{
  "n_head": 12,
  "n_kv_head": 12,
  "norm_place": "post",
  "norm_eps": 1e-06,
  "positions": "learned",
  "bias": "all",
  "tie_embeddings": true,
  "parallel_block": false,
  "init_std_o": 0.00436,
  "lr": 0.00283,
  "beta1": 0.9,
  "warmup_steps": 200,
  "decay_shape": "square",
  "seq_len": 1024,
  "dataset": "wikipedia_en"
}
Each number is 128 + 32 x the weight over its row's rms, rounded and kept within 0 to 255. Layers, rows and columns count from 0. Numbers have three digits each. The size before them is the row's rms in percent of the matrix's.

# layer 4 MLP down (transposed), 3072x768, rms 0.00973, rows 1969-2023, columns 640-767
095:141142123145215174122085133121165144150131145100157111120141129106102136105099177094144102137179177100154148150110126146111112108115108111089121138080151074185133142104143116094127104088145043095127131159151127113108219231151142131061187112106106095143135164109073147159060042140053122155117104128152158117126079130079157106123088068137119130154119063163105162099111147176126136107155
099:125197187125179165133134169168090118111063111120099112105132067090130148140138149103107148127141117045198084061198138092190158141104135103168136122185127177177078164083132087124152135182143186137128154132127145107161077131137142078118137150111141099164154121161158152117108178141157108160137085161125102111135133164080136073147107101125145124143166117152132124123098116117164128141140
075:186112132123142128075116103147109146218100090131130148168152122143170126110089151132134108130122139082173093151089127181159096124058204105145140143185106078125094117093159129120048094125087175074169128071119156163154077170150150063160144043169099137117133135095102121154153166158154123097165133107106099094098098124147126153110089108113094121118126123108132068106168105163084118139160
104:105146106098124154138118093078164103144164120177078130084136140140132123070082188106132096091105107125142147136114186179133189125163085129102148114066092101118103137124138166115141097090140152126105126146120108097090153113165130097117078119135063122086092199127092088109093133181128117108120190140141118127163046139064137147077158149158116151127106166122075140087153122212083135163172
103:170148135092111116147146147124145142137062127152133051087142127115101179075123119150134075164167133172129129084128087117058118093097198116097103137188110149097124189077146103098154152181131170149151138141128165175075105108206097126098102155132101177111107053137155121130202133119096118159134142133161141103102169116108106094113125139088149161117053105122164115100142139139138088117129
085:159089137105103155161124137134111132129093094169142113117114123148122117117118132094163122162121154121115146122130139152139127152119147130129161054156151185086139102116185119126126117147058119096128106150097096146115150143152125132136145151148116193122084087110141082115092159098092146106139081157134154123182124166109126080121136135119134135103141097137154100170149125148096127086124
100:162105104103187192061104098132193113196074097169076087183146090117148196063140140138105109173122113130085093089179196109172159133113176141128173188092041050138094166161152070155183129122094081168115099108130112190128099135114131116230107189156107104103217129196047122097090171144088123118189154072094173158125082067128113128132123136132164138149158136135154150121126110100120110116136
117:134139162144094128047146127143124141121155145143110224140072118155131104097104080155088098107114145114097099121166141121132115137069123122095113130206168136113105123142157098093091153087159127111084124154131119151207139143102100106108111124147089142078134134081119122135124100199127160148138061130149092123170118173145086149155102094132129103150124110129158137130128080130151090140125
109:152178105190175075186109151098109101189125140125175107102066109146156106148146136174114104111123165118102135151166075130067094142130120103139129084119113137118096163127176146142132125128126072134095110145149155110090136138135144092163111141149152092181091122128130056198120149161032143139095133150106137110074156102128168138093083113098174157085156119109127143133158106095133105161088
112:115125155163094073136137151099110151133070084194182142119127136107164170134136126106112066100092105108129115101147165151130130124155159114126142130150104107099123039109157178099094179125104124172041145096101097119172175122127131113144135076140143091117096204124111143128139153157166118088130154108126127124172118098140183106151118120132108161127135146175160102134162112097097116117107
103:176134133103119111141122165111140135089123111157160130135131110182111204131144122132094081140078229119081136083076123142176146130180151138128161142149068124149190119140169132101141113175086133143138134134128202071101130155085119137069109170154122173109137176126135075097143101092108133071107130107137111097057089181088139162127146084102157112161118175169036104140143134134143109132118
094:131188148122147029130099147115205132130101109126174122104123165094108141121087098127085179143110088137108090142074105114133128096108103056104161099233182162139110158135106154079134114145107164064092129136162140076116124113147076089117181087136130126138137133153133074171156136143099144189158137147129100133129097114146108100090091099123134122080119131116151166081141144184111076129158
110:118106169167118142152185115097144080129100176099115118153182099123142115083128134106166159158110148120125067121197121138126141136135062116122114197093133100107158147133119144105090092108134136102098155181113111132124144167102187144134111131135147188134145183137112115126141173114099099136133101132115151130147090089131209225123138202112189139126161123146135158155108130161127164134099
092:070140127123147196102139125184095137129152104135141087107198153184145103227125179157089130155111102163148129165110117178170104047110113167159073102118193096127137133113203098078107080116132152153151101098126171085120157149097136168126130092184098146159162113124141103156121116138155133174131120116127105051127119110142109069139124175111131147119094155141157118121093148124110113139137
106:166124059114117102101166089106093194128157154056130117150160090210120100141144133138157118152141168143127085101195103118134187093130131106139083124180131123118102075112138049174109049142137150127159127110111147131123116134093150168085093129143132119119146098138129129130165159162090106079134135184159168109116136176079162099145199102175111146097124106104133167152090093208129171179169
104:097088076070126108132104136146095073150152184119140103156110124135110160130092129153102164154114123112133092108159166141145178152164154152155150175127070142102135149087143159110044085114116115069134099078161173081143128085141140147132161187146118134130111181156147130105110132152155122105130211123141142156146096175099121122123143112080125119142151148147149103097085083122116120135170
095:158156161081148112095154100130119124093083097137115159075100089178057173136140104186155130102068169114164062115098189084123143121127113068110166161085144072164090112105074082100155072131110106158150147133124076087119077143162129125167207083096111193120093157080164104118128124129143155132152119141136123127143122177136115152095103169096099101154092170141119091215117080141184101117142
086:179145145189111133106108149091207127132068132141144136100138147086147122119120071148137141144150126144119096190088079120157114119083116125163122118134132127083157079157126095147107114115136108151120101173058138173140161151099134146134129088152087141137145071085057118151119137107215153102115118138138142105145149142149133117164076151134154100161163137163148152113103133158095152098149
089:114123181105165095077096115145165134091094172114183118111109102142161154138137059164154165119187074168166105168104121132125130122156133129149131135131105132154090102183137146122127116137153137159100145152133100102125117125136126173114076158166115076133100139154149162072179142121161113164092190080164116132148108083125085090091135186116143164105094147149081138090161133109115141104135
098:137110040119173140110119075136158106080067164101116159159146120078146105161131174187101134141189157160035175123092138160132137098077100125142073161110160124131127162086056094112106106106167127089109150107069094117038103152130122137127140094163164139118127132172116119069123193105098099106105142118164140094121107116115120174152084151101109111107172149149126128186139147117128118139121
110:164110133133106180113127099108140033107080078123074121142138137142132112104157128145149167116114160139120117149116164130087105136158051138179122097086101107117156145109123127133085113042111063063063116160114158129091111125128178141097152186057115121139085151165132133149122121114121114095167132124133173198078142093116104135134088103198108146149142102102140114075174140115124170126125
102:114123141164077149078170190172131096151099137176124118103169124185176136089120127144138110099085109101102099172126097171092147137173083113097083109156073155174145138086110127109133152133105170105139118117178098174118119175101154130080116149132142146101147135102152104172132095113128121143140148118073079108121176181107057226130151121089096141127165136166151125169104144161103144095139
083:153080171145206134124139229104106123095122134091123054144113107157112127144163143082163159081166129164115126186162117113114159106134066188087156107135081096062120097129097081069096139094142073160147169113143164084119105103168127120079155149135143091093184072122098139119120167115138142093139137161144144074072143169139148138094106104164161087148156137141185165076176132201104167099126
087:118131112188189124148118142124070089131199099131137152161080087114103124145177130162160096157134126120107117106114072113121091101085154132101114089138156156088160132160126160128149154129186156127111155135133197139127054166142142120080099130156149127110137143157094130120162156152115120107145128130087083101120107102137078094121166186075109144185136114160160141148176112130134145121167
097:101073137094156109109104124116131143091095120082145157099148114112120137107116196110162227145245090113144132184137123121116138094144127113145174185185152143127125100191100127142070107140149119064087101163143119110116129131124172084146093132069122064122099073113122103103153169158133143097118138143167139091114101131099106132102169090208089185114145096097159092144148175114100091152097
096:168117118142108090161179088175112107089114086057138125173108134131130172117216134131153100175133203057195171174172093151155110029181194173132128130113111131158086146139153130056105120132125144064137092032093079144099140203138104081154116163164145117145147143143171140120153154148118124131169124122147096147133141072092153157157140115139182123145187109092066155152184133112153099090129
083:114084099141125086134127096165129164156104140196176098179117155154066110139100070094047140147145121082133152155120112157142113109175082146119137154069111153123113145090125139131100163128050133135155116140150124177130118110108175104099130109184123133138142077125140197058134093144101088112156173180160133139189092137141192152139097135079085121098125085110155133088104092130133124139126
122:140135107151155097101109075094145135105096118122052125058153090138116120161184137081105153118123155114109145130110164093147120090109147124091145129141121138094098109117071173183119136111185139112091098117198090141064120115108062053112134105107118077120155128114092147161117125191108158099154149159129078131057089149130172090154165109117166139139165112109099148139171149139133112151132
095:157139090145112123109131125093116154152085110076151169145096064122112109096090152132115110090074177160141107135167119108180137059112151098120141152154117185120127098077164074149122154100164135093145152213146126195166131058093184121165124173156167105119121131139161089133102157084127110075070162113146105177111062104152119134155146168112126139071167117130136096144124154146187149156123
095:118111114107117112099151151131151136136118143156168128070127107125140125108083070139097147138152094104162097124142114170139149101114105098108196108140164118098105099151107102140127109113094073154151099138061152139162123167100059175140153099116118119112138117145090187087169161139135127108141083117216095119135122106149112175143051123158109099120124172073162121173172094167166172135106
101:172116122138121062084112115071061161129115139061152125155128151117110116144150124145132122141183126136116125138052152115119167105155100148127154126160126082116139215142136121127081133103110179108092177131197153084109109123121115083090126114134143150056126149166134149153105085097053170098139105121117076124150128156116163138111163148106126068127200106153131136114123214122151107106166
101:142141166063126117114065143119142071124108109103094124134111131136119145126110105096130163082167119104107105192124137080065188161136115123104093137117128170109146079133117113144183119136132132112184107146116121177189076151128154177131148145142162125132073100143124124083135120183058156155104111103170124123090136097109096110113112115158134127117139087141108126150147164086124179111123
102:132186091103137067117091117115116163139085152093132136138135136162151109160139063111136115141132123127108141184132101153166116115150107143084130128133111139053172130143148126077089187098158098093093130165129122134173121093087137192139169130157120130137041098189188150099126108114110121203098138127087124154146110166071100094119126103104148138149184132115164141097118168090115078174150
102:175128183090158214093128131143141118151141161125142163109149125135118166111153114140165159103141163124100123158180132111120169114148126132144099164075113149118120112147146126123183159123115087142100113153151105179128118152092107129124145113114121127113096131101139080087113126140141154135120122169160182173131069105141108118143096110081155109160125160158107179077128118155125121147112
102:134150110170098140120112138125154075116165090111147182110212105126093151180107091160144127125075164129226106125165105113078085158145180090101141124121192121164027155105105178094144126148162144151125186075158124104124101154111148150110081112122136133126076154123117126094124141125154112146124180109154147136159165111132084097139182183116155154188158077103171098100074059135135089110095
094:117092156138173125160123158174092132129120132140147150138082174159091087146109131181167087135113113115123142151113123102136140093098175166127105095134144113162072190161094101104131125133150187165131148059126137088080188135110088097118126141135141110132140136076108162094117121142121135068118122031167139153068132125109165059097123141098159103124158119151129180129113181142148095066134
111:114109151146095114138125103135132136106131134072128222103113175095124170080099181126108125140142155074105204157160148177091100132168165114101187136154107126140137113110188113125111086126159138103100131142135176059184124122066139122168110137133159127085159065152145126152147147096168130146122107114094186126104091133100192155178087086143094114111141120173164137165131090134111088115126
105:095149171157131117119163189149064127137134113076180165126119207161103133134151179177138104106141178154137137083144136092195135112096134105151106062160122146094103113133135158100146108088140133065135113169133076139045166081062120106060155099159155150120100104174173116094121097110114173145138140107044119054135096106129107092230157084144147123102127148160150113099158122090124054142154
101:172146113107110125211128147129108147122161185108096134113139146160125123142148051142165096099138103155059148106134136143059174096121161113126088171153120136118150177110110116201113145143138147131137110166168125163143153177158139099065111103106122111145121094078170124132081121088195135110110149141102150109170169108139146164075074140101152134207096040114136146144127093077169108123171
092:151143147079147134145125056159068157131126139123133117160082085081095130108170060138088114126138106118115141096158166086100118099081080143102095036099157109118082171135205148134107147124143122137180126097151101168139136073121181148124132117093088129105131139093120123193184117095138087089138150128148090139147140082162098111134152091124140134147132109127127103097107122166086119144108
111:164137197105097139184145132147051144155109092132113142150089174102158080101115166131175159163087129082064071103186113144150098145106168109160152076115094099076129168156120157153099119120150130082098073068156131149144129185099132130155162114125078110154126113172143099134093190176088148159102079176082123114158135182118130148147146098174089148109092141173131143110116118130114100130154
109:108154133164164073125139160117108172136134121102081103133192108153159240115182081145150165102169117086138159147093115126164113070173089126152179132118148089168156123182114113119097124128108199096146108104125092149118071129187151149139089078147179153121092152077187157149148144121159112095159137154074116129147116114149153103128125062155154118145142142117154122099092134114136103095076
091:174136116111139140154114198171106105107133095158142118164135107156145107118142086140122113134085138110129194135144152121066151075134151115136132074089092174114120139103152185106155171108113105087157132162154079100107190060112129142134106134089184128133135137070143096090108140116108173120172030081109132118126117105090086170080084118144154115153165121071112153061120168162087187093121
102:150157101108164151160165121124084137125047097183141065115089133125201199161142143151161142176183113094161060115135157101143125145118138091178078114146158197104082068106138090175108071152102136107145147124109145192184113172120090152113121136099136142104147092131112125100041132171155130148123161136157142147076131146105179115123083145100070137110074194148107172151118106136154175138121
093:083129068136108120168147080131111153092179149066116172122074133112149157076166083170132122127098120187133124096068106126139114157142143128173160183090093039125188115086092139158146120163155068112101174111082168138060150131147195144155156134173077123161154122114095165106138164099113133127146112105092128141155178182099048156104146172130126115118141149094131140084153154116168104133121
095:166132149115146116154128140140084127096175151141194144105114104120118142108088142159186132079127085111087175119140098149087143122117167096081101088137162076140086135132139160164127150180139169166127133124176106077098124173158155079089096136150166144130145134155137120160128151119147136094107181090144105168152059144123137126151171105146134147106152132153190168170143125131144132136092
092:092113174214115155128100121140103138049143110173148108119082097118114174075110121144182111141111155110118146137082084163091063167135117121128092150107148111146146121084129118115185088144130117192153153145126085145052134154152094167133166124131130124175118166162119131069117217126140117120144131172125147181093085159094081103123113134156122149111085090136131116099170133116144166218171
099:089130134112101134177134148134133168085143097152197144108108130118145130111130083131107088154063081141143091109153138141176121095215151133190066164161152159088115129131079116108161168159168085122100110125111137162139116190056115146112130083138138123126169143130145191101139142123135166124181134105083134149056180134149147170140148108087087132153143110173170153141087095125162136123172
090:098088162144144177140136116180132181147162145136185181157095099126125151159168104134129120139115174088071119072118155094119160146072117130150093153103139102141132104144170135139152132117104120144184079165164167098117128129169150125125101109148142115109164132151087118053112130123160115139121194080180147137129123166144167135155099131112084091158154124144206168095092125074150082149106
098:153104109160181185165210177171170078110115170104073074105147136134095147172091151108139109089114094109182128099167113177176150097098100086126091099117078087053174098106144138118090063096064115115098150170136126143125089095152129138129153093140130125118077092115054102101176081136087159127151116141121202091158120135131075115119153160170139095173141133125151154145132067110089213203093
104:137098137126188103088115045106109225121158153161128079070104053119157098098134081110132163109089109105127140102128103121156149154100078185112076098111183138089181126140145117098099086155121141130132154100147111159105130153155110132103194092123114180155156116152127110116086137078142162123132118197113113130123115123152127128102092110112145127121095178120169110129099158143150101144122
112:146144171188176181111112110163125150104091152211129085124116096141119147161082141134138161120131161086111170198126146151041078095100146138121112175069162134130134153098103163122144120110119099195100074161162169121132194169095146113166129125149107124199107089121084145060145139132069169112119143080137096125140111120092100129086164129093133196142140136094102083192143125051173181101133
080:135162081105167099138165115069105120139149185127163130153107090122083112144146162131154114113161100153104135160099134150102050098138109082133130164153129071082178112115131135137138111122133165153082066100115148109138139171141125152143184156196096150109078108138133161082177120195087100099133110104141142143170163119130141087165108116151110104116105115137157082138094088088130155160133
096:111143125127116138124157110165155160145130098171162123135116101085097123165126081092107137149162122118194114131123128138158132130153125074162131167131169105161127098154157168038106073187127124167123121085134194120093205137113141106179081092145140064150121179107144166162190132181054151140162132151069139121112192031086144103116096139129106127113131087145106098145125079146101121153202
096:076109109124122136088125135106125101171144119112136112207138112129113131131137143172123176133169159162079149133135129130146147167180128167124133117153118166112121152128168104088089107113037086173153149071130173131163094068124089154174135134072083104132152125112169178187112107137146095148128167149164097178144144131106117145080104124131168091164150109133176193171151150161145116159142
# layer 4 MLP up, 3072x768, rms 0.0391, rows 1970-2023, columns 640-767
104:167114151133139120192100167172123130125148146169147135104150115121094123115079132112156113103181135101133086130148146130093132176157154091143125192116095121103113126133107132112114149174095107068141099140099112210135113152100180101190135055129103122111140153209114092143182108151093165151094111147140121117114127082172101127126167158126092049147137088130180157131133128131120112123131
078:107122133158182058101104167146133111153112096157125065110098122108119081136153153196123109162182175128114115094119060026166140157110116132080129109147144098110138144135148110027174111178125154141085100170146140105121131120116169116140205086159184133104137145186135150103157110197150119084062109164103128114118117069139143144055200127185128116194132182149111145193137101100095118207114
094:081134136119077149060133148132114071107104102112108080163109179093109137199106108147140197077147079175095105157137121143095130147088114166101096159133193136089176122211085188132104136143134164107128145135138151188177125102121156152156158130127127124086079147149141118181128133118177180094132080181131182149131160112119106114151150216178116169162106205155158125151119114132122198135192
104:135127152130065119133098148125086166107133116110096095141124163110135119112128123069134151100162145105164116112170139091127153170093114106193085140136179138162107127133146198133170127111074079144119084124144121142121141141191119115159156080136123134132129134179109161107088113130154169126144104129131136168110096138134071154087173070133136121109150124080103152117177167124134162143158
086:122079131151095113137139119099126101093165182160159094093135184155089130115127126124074141121188124099165155170134069111078163092122084189101116141199187156116117141107062202146134080082182123121182150172148141104142122112104146144131112175146098117176107155121083179112131096117105168101113163134055147134131134122100139167131096124132143069089142177137105143097108170165136211153137
099:089120112130114120094130118146142150149133120070159178161161092120119133126080099141121101155142133143255094104106097095125197195129093075145130153124082198091127151074057121139145182107163104181123126144112097142158129169081093087063085171167111111098057120127101168146148148095141122146104111071118139169111197159093135115154152127166132161105144067102112169161102130091128114149127
111:110108184164192130174130109072046104092120133122181143111128102134146192084153182137125117117117091118114147101144112111096133102125166114091139151171064098147178143162121117109146126149146104153114107108115122094146140143132118131178125106083139107150110131113169156136093150113130199137104174121091156162077100129145126105118196111134135141056128125153115174114139102158102154210152
111:192152137181166133125157130107118152185165111075100103089144112056110126126157139116086072132146153117179133081128105109138149126090130159126126157176142131107077102126090091090133089097115152077052134141133102126182138129151148116067133153123188138108146087121152139086135057127159116096111098103149180135137118145134110163130163136148029107117140107070105125104092145164121150096190
117:135098152146138117131143141083114098104139102102106189091147177129150173173156182125176115157130155149068122153139148153136134089152134123102094117096065154104167103148129137143103111110187162108115122148102143088100109128151155094068063083157135149113129112129110134138125101147122136172124120143181102114123103117096137057143098168115188140172142142207166133119140147137129139104147
098:123168150145159131106132086128092150115166130115121101086118137161115089107100094132064141192209108102121214197099169118165154126120087181152118102181126095120097135077110157194076126127108133124162109102146034113144112080093158104166101116137143122168152151109131085145132062150098121174092158114149172178075135175130110089079064052152136134094075162078114169116126096140199184093117
093:124101153085135146104135128110146114105108169108144054069111153133087112144137121140142159067106098124110156154087137133170148084152145172115136116187153099112070149134117101156098124134126107130117070125154141097075105140147212158065099104129125112123106077100094186091104161207115118093137101157096165094127078140073115152126133100122113156121099117108146113139113113102141142129129
110:174124056124180087142137168083078088149149150087186191178085202167117108154132123127170070156186135179078123113084133109168128059118074184070097137093159158118160111152115102123126119122090164144181102134060146127129104077146144127155156148085126121170066154142079099160113050090145116134109121153136111096134167118194179092130109101133111138150112116156206099128076142132120181134129
093:143136082112082132173065110096147046165052186102094162117137093152102202108141144137159179095133091140116125078119076167112189161133118095106123139108135178140157153129138065132120105167158065116101099099079045153118079121127067130103121163105094144191134147107124170201150108098183121132145169122184091113136104126129175107137155155148151148091122123093104153126070107146101073163124
111:147132094141103077130066112170193112134082110153153133113102110095131188079069189139133143114118139120177130128129093121095151139134172134141142148140123158111116164129162175161095120163143154161152051089102168130128150111174135118186127104167110124113082120137098116170085118154137104127132153033188100139081123178147071120140109129111145091108097149132133134089118153045154128133107
100:144161137079129115139153172123105148116104091159137179095140134114092149110200129167178154111125159132132140158049163083154118092130087129123063133142173124157122105072107159144146140126105129100110144071138199093110129112170111200170142156173148160119103086121168153093144158155155116138114090125113151167129095074084108140084166128096118130118132130145145177099138168126152198100182
098:136094150129097142126090147187115137114141123138211122138168172128135154150110089179110149112115096130094189119126143105179183140102172167154109110117174151138119163138136095140143125136149138112129106155138095141074161158188151114107136127138093140115145168139106089117082162110152128084133111140154134065034128146094140100153097143125151161083112094075140146096051110085135089076114
090:135146150135110188171165168103106137193115160088102123120088109188148141131185153133076131162148083108115145164182145150149188094066165071103128158107119062169141126162126114143098118136142126208147164058199082130109120124131145117142173130112132129078073138144128082136116128113103155108107152126126120156112150130073119091090153149187129151092085156112090127131121131158127148099109
093:141125134166161137159153176116070146099148141112034103124165085144198120125157138132144103161115180145075104093092080106113080117084125065149128140155145107128155115129131100114163136129123121168167101140141105123105115102147114143136123143077144154134137136099178126106132158110140121147165130214123144141148142137124138200160138143151086141108166170157115132173166171131139071123136
097:139109104126168126117147117092118108167160175121139060086129080165120149164095119097164132143196139177130124212157096121117155144126114155113138121138081161124156114095208145075156121088146160115191144112088118154120139111144164121099154161072128132138099107112167092103204140169163074132087127110147174153137194107104164149097153101131187074069113101118112124113080111156156139139178
105:092067151116181117121139153123204167134154135146172111104098128116193103117179140161144136089117079155083099108118205120101140165108118121143160064161122118137081115145160102104147084207136159146118089098157168130081108121160057173100179120145135101119101114104137118113090158142139151059156125197133121067132125163210128086100116161099151129110099167143094125092119124136074128130118
103:102116054118118117161159148080113114154144148111115071162139210078122090119150167124128133168064110117120080125125157067168159153176120099100128166122088161171088143180139106173186120113109045117107161121122127143101151144100124111154121172117148132088155104116134083137114129175108113168116097103138109075117156160128086137115128090184164073156062111134139146148057184152136200105186
084:133255076076127119203137113100066137122163155151097156119121134124138113129145083165115123179063086060118157067101125091088125127122120087088106123124090118102117097139136155042111140102118141147156117125129166146144103126141129110123114109085104095112178092094111159096133116117169147166207118105102093098081146091167141146109147090190051131161102186108116093105105099137130083106184
090:103164142088171149119069149119160132054165106165151151120125141154119101138089118154131120111091136175136128065161117175100040131142058127104114125164143126095103129122107151169144178121121065133102110118128150106102144162109151105163135112111099087135078134107145162149161138158071114093149154189092177163082095167142091123065114128144159106155087110135147091135140166099089073085123
095:150097175063072129122140128123111076141108096111103095162118139104130124137087095097107143126113123119049163128115086103136176147140123116172199179053126135217122126146168041118132154126096133162128157107151120080121134142167125112137118140177105172133120176086153083192096144140079111059141162120092113110107169172104175184099126128125088163152107160119181165164050164168118085133155
095:154189129227139106110034119081126172145113072206076124132101157135167144116144115104107155115117106132074138139097153140123124132156089111075119085136048080085124096101050150182150153146104120135131173130164096093143140120104136109100144077104121130138086114121096177138145081125054131161144205094089146133087146148150210071148103141114069122132087119147175198102106132137165187164124
089:111143206107134127174132090152113103096127125122163129158102122082169105130119198136117185142174069117114115080116101070196115140118039171089114131120089114078065061132131098106182130134096183144099104104143093166113164119107098120146110098124094105108082155111150096128167122163171164117218138112130110086113161140135151122168102141131120155174148213165126144097093070073169130141132
120:120125099046078077114104113166141125147159137117102136172062147157137130152120149133098122114123159121158135123122145115123158178125116093171187149157160107157136110103184081074158154157100085086144058147095156139133159136198162080148109099092129123152120112087145144151080121077169133115139140076165163157179113151106174089219052147133094144099103161100090144188106077094062192177141
094:131149158159074172164131108188145159126198156179111131139076205118144154141094124134113095129153155109142147132170155097132140111146144164172103051137157088086049139162123190143179161151128115141116089183064129120101111125150146119144153097119145095125158117081136130054153150122097124136113112110089106161116090098089148131149163150118119109144091123111117131159134120128105144094119
099:083108146112098139085141104190153131218091151148137094149131137090127065106166166114137124181168102177150149105069097169107136098199178207120125061125121111192132158129190166163104085171145090120099138141110082157066099133149168172103098133124060122090155150104179108162099140084112107148047145135147150151163157144161102160054170151148150107098106201146167124121146141128130156169137
095:119133096147089093089131090078152208114125153103098085121125121187141134110111125088059171143170103156108106146177228137117103156141102113100102141162145151103114167114182109135135161118103093117088092171175162101102073086139124144142102105089143085091157177087097100119210181120133140122151094113154166079111136144125109176141203091098083095124125166119093188116098116156127204173135
104:175125158096085093192136119153187086154165094152097151065109253144160089155115148129097136148092143134160118127117109116163160171103166137124094101165089072166146146106144114147161175162098114087136139128086125138109092091103126113097117127122118136123145093095123185105068199060173162138083109161106076130102075107150089126165108151094133168091135036101132143111068123120094068135139
103:103134123144158112154118162179149086091162183097087109158154093087085129177115122145093076158152152141094069118101108114131130132159114128169134096145098112144100130139208094130142161113139084084147198172193121114135096123150132114134145108111137131134115143132107115137104148145078197159094114113200114111068156123170125150158105177150117145096144105103125123078165163104106110146164
104:177108092161110148107115113122113126111164145158109152092145143153163161077105148150198090123100141098135119111124139121159182114157128089120151111142115098104104153107159147185188148088181146110153135124155117179152117143168094057135182113135083083147199095121108094112133208156101132126144146170097140152141086108100180105087130052134110094156138138120127143138186070095134099096089
109:164109118168142108121127132102147185185083092143115171154109122087125129182135150117151137128124096073136155090097060150143201122120170165165111140133157102043135168127104107144106124096121073112139106159127108095104059150097126107160110067193075187123142111114154132101156141151169106115171074127187179154120011148170179114117111111139114089194125085175108141089100092151063091142105
093:189154111152192069097124142049113166064182132106161123109087074134097083051151126183095087110170134075104103110192144141152149154137140108140091095082138129102163126156091152166171087114094201064159117111076147121168179166180154124101097147140212135095135050101146084164124087097122158083125118151103112116154126142150124102118143151147123153143178069132172097116109114084143150140145
107:138116152093155141079106153131126115125124101144119101138102171103143122137129172115127204115152151135137117085152089159045124105121130102167078158136108119142081132159097128126154127087180188172166102134090144145158160105128105159139121087146097165210199151105146106141073119140077135123133103116186074121051182128178160093062109148142109142115152135039105158017237097175104123136155
101:088059175090140121166072159111157104087138165077138124075174160143130147099132100128102092095109103166152079113120134138149102120149095146138131122139152116082133172128141099152123106107159084178130100122102107155111129131160089098072134069118185121120181091172138157158133133153123091035130109084119120158133115116164072147077195111160099118190053108072101115081128144104093106077149
101:141134072101124089090059131146119215073145161080179084119140096161168103177119120169152111096141088124153156168109095147155148144092067151081095103174120101135129096127115131098127115101190124131067126106147110068150116128150138133113109143098083145066126134118024131150116138085149137179186138119145125165161126153155167129149089145097140134129126140113092140142143139125125118091152
096:178126182079129181131131121168168106073137132100069127172132160178113080135152075151127131095160131102095140067111151101109120090094115124110129133133125118136185137132083113162125112097164115091129093128128133066117126139157111135180157137101169061127141134154169121141086120130135124116179115134148127109123112156064156136200104183099149146098130127117094218110133124057132149103125
106:146132126144138121150146100127135148094117122110159038169119114077174130091075084131136152165163147109147057154114107104138130159137147120162200119139160153105147124112125163093063115150137123094112089126173138151138147138092073138136144188156123097146135098091097094176138076126103222167177169093145130201089165164143141169132094151143120117122093126159176097135118120158149093052155
103:108106141087140125095148109157122093105146114169114132182111145134126090136098162135093091132068123134129154088086177061142133161117187141169147142130131142169168214125181149155163133069199128094140170152152093117112152122073147164095157143115145093117124135158118109123121118120148172157154064126114077096180103155181149127172103203144080122129173178142063137108164138141116163122136
093:089141137107092119143122185118114136177137121086129172180131140114128141095084114137137184092123131059154060163139123121133119177101124029058144117129191126092086215156156076158165133096122087114101164128108153086139168124124078150120127121095143155116163167159120177146166108142164106134160116112154116163096095152094174113090194094100024147139109106131093113092147147169140160088115
106:120116149166155201124134140082083103146112128095131101111154095201188141000093074174135094155112091113145125150163093128132107174123132098050127080104113153104124114107172112132135137122134194180131158101071087188153181130109103127158132169151133098171082179152171123165152122111117145115157028084142148115106105174078113100126124208158103102121132117075116068147081139091159111116090
096:149146108134120124082100116185129056121133111124184151130153116166124163147120145099118132147080139192164194182146133177175104122136120061114160123110191166114069146133175084126149130161123134091158116117113080116086112149146125131119129075162152154138131119157120079090099134084125122127125123160134131117084129145113095099101114115136134151121122121163144129150120072133139127078123
097:108124131126111125109124165125177114120182195128060123137157114127178166101144110161133067133149117110111156177109120139102134144150135157122119117164129135054176193146076146170149166074151101094162120151101117090088165168169090146124089154119119125097178083189102177116072163149158088125142059125110127125100115170128106110182110177091140118164131120146087076177131068151172167155106
096:131139097122105150120149088097138154142163115103104178122146107087088147169098122152069133109079080154099175127125177103130133085133096139091135098069089106153126129077150122177158162138139076131142102156144148098129118147154078163126097132094129120167131146100141138188112064148102198143132196153097147088081168111127140115112151053140107135149151151116169126159115096082111142158125
101:174119101086139106078133147144122123148105182132167177065101109115145190124090142116122142137176126125149116044167077114149136104132116095171150137163108108148090136107129133143072154083164115076134114064160115136114113071161164101055176138133142120091127141109095149137193129107106134120163197147057181110156146114097129133114141086141139129067107150097102110115075125050113108116135
091:087132086126106116163138076107120104164057085167161075106129122138181099153086159176089138178138141124137065157097115150143136100150121097171136141115092098133100170156127109056104134092105140172096096123126071109126123139141036165089171075059080108178160100166149060077150176119099155140080059167109080156110113157145107158157100159127107145132131124164106046164128116138126151163108
094:177155103111072118138214122125171109135133107107153168118133113105097164107132087141132133125158104167124095094117122081151100079138156157166130150168180093130106103090169185140117078133124117150134136127132117158109091133108060131190125105118126099082140128104092133122097135144138183164195127136123082142117140102145153142073071214110156141099107235094102083082131163125139079154109
105:153204094154147139132184122071171098175088100112127096143123091181164133089148115125161133156104091118111206178152157178135122090108157072147130128089129142135109066141178171147049099158125153174130119114123127168170132141119138131114099189172164104131109116147096103173174073153122126145171113086097152216102141157144099139139171071087101125129078121092081156140126185119104088115125
105:108180160134140094103155142076149143117081124125091074140169108132142123102135116141189142115126097108107094121104136118147155120127123143167117101140167140092116135158148086122131155168118145105125182087145109077112151138058188131093112156092113108139140217089118098076117071126155111100186056101078070212112165100065166128097164135145099062107138156151158110123101145086129108141067
083:142118128206047081164116152102151126138118115121114169139135145085140091133110079154127091115108125179102155078170157127130146109102137105131192171121102133153101112097214069122148151142115144131138146108117071103122152179226135123126137069130123112151139081095155148100112154102110100080103152101162193171065155054129109145130107123102127074166074162162138144123169191051154118144152
097:126125109171126161160136134148188085146181161122130133086141093129090187132143191103135104129154133120178122155133081152133099202144154130119101073111122118122095118154131111141160094170135184124159078088117043131130096118118123115173121158076152092114166134077135112165166127139177134024112094162033158118123170172121206115087101175062177108150150143165136113146175109153130134162161
099:154053182152120122149215108086150110089109111156154100197118126123097127162111103145104170099115111104075053097123141118141067102152141097157121124089129198098183071144111180147171174108133156088145140174121156102121117101188141140058099101137120101129153112134137180154160105119152149102188095144088117173123106088121169114114148142134115123142116082077108092085164164123119156129121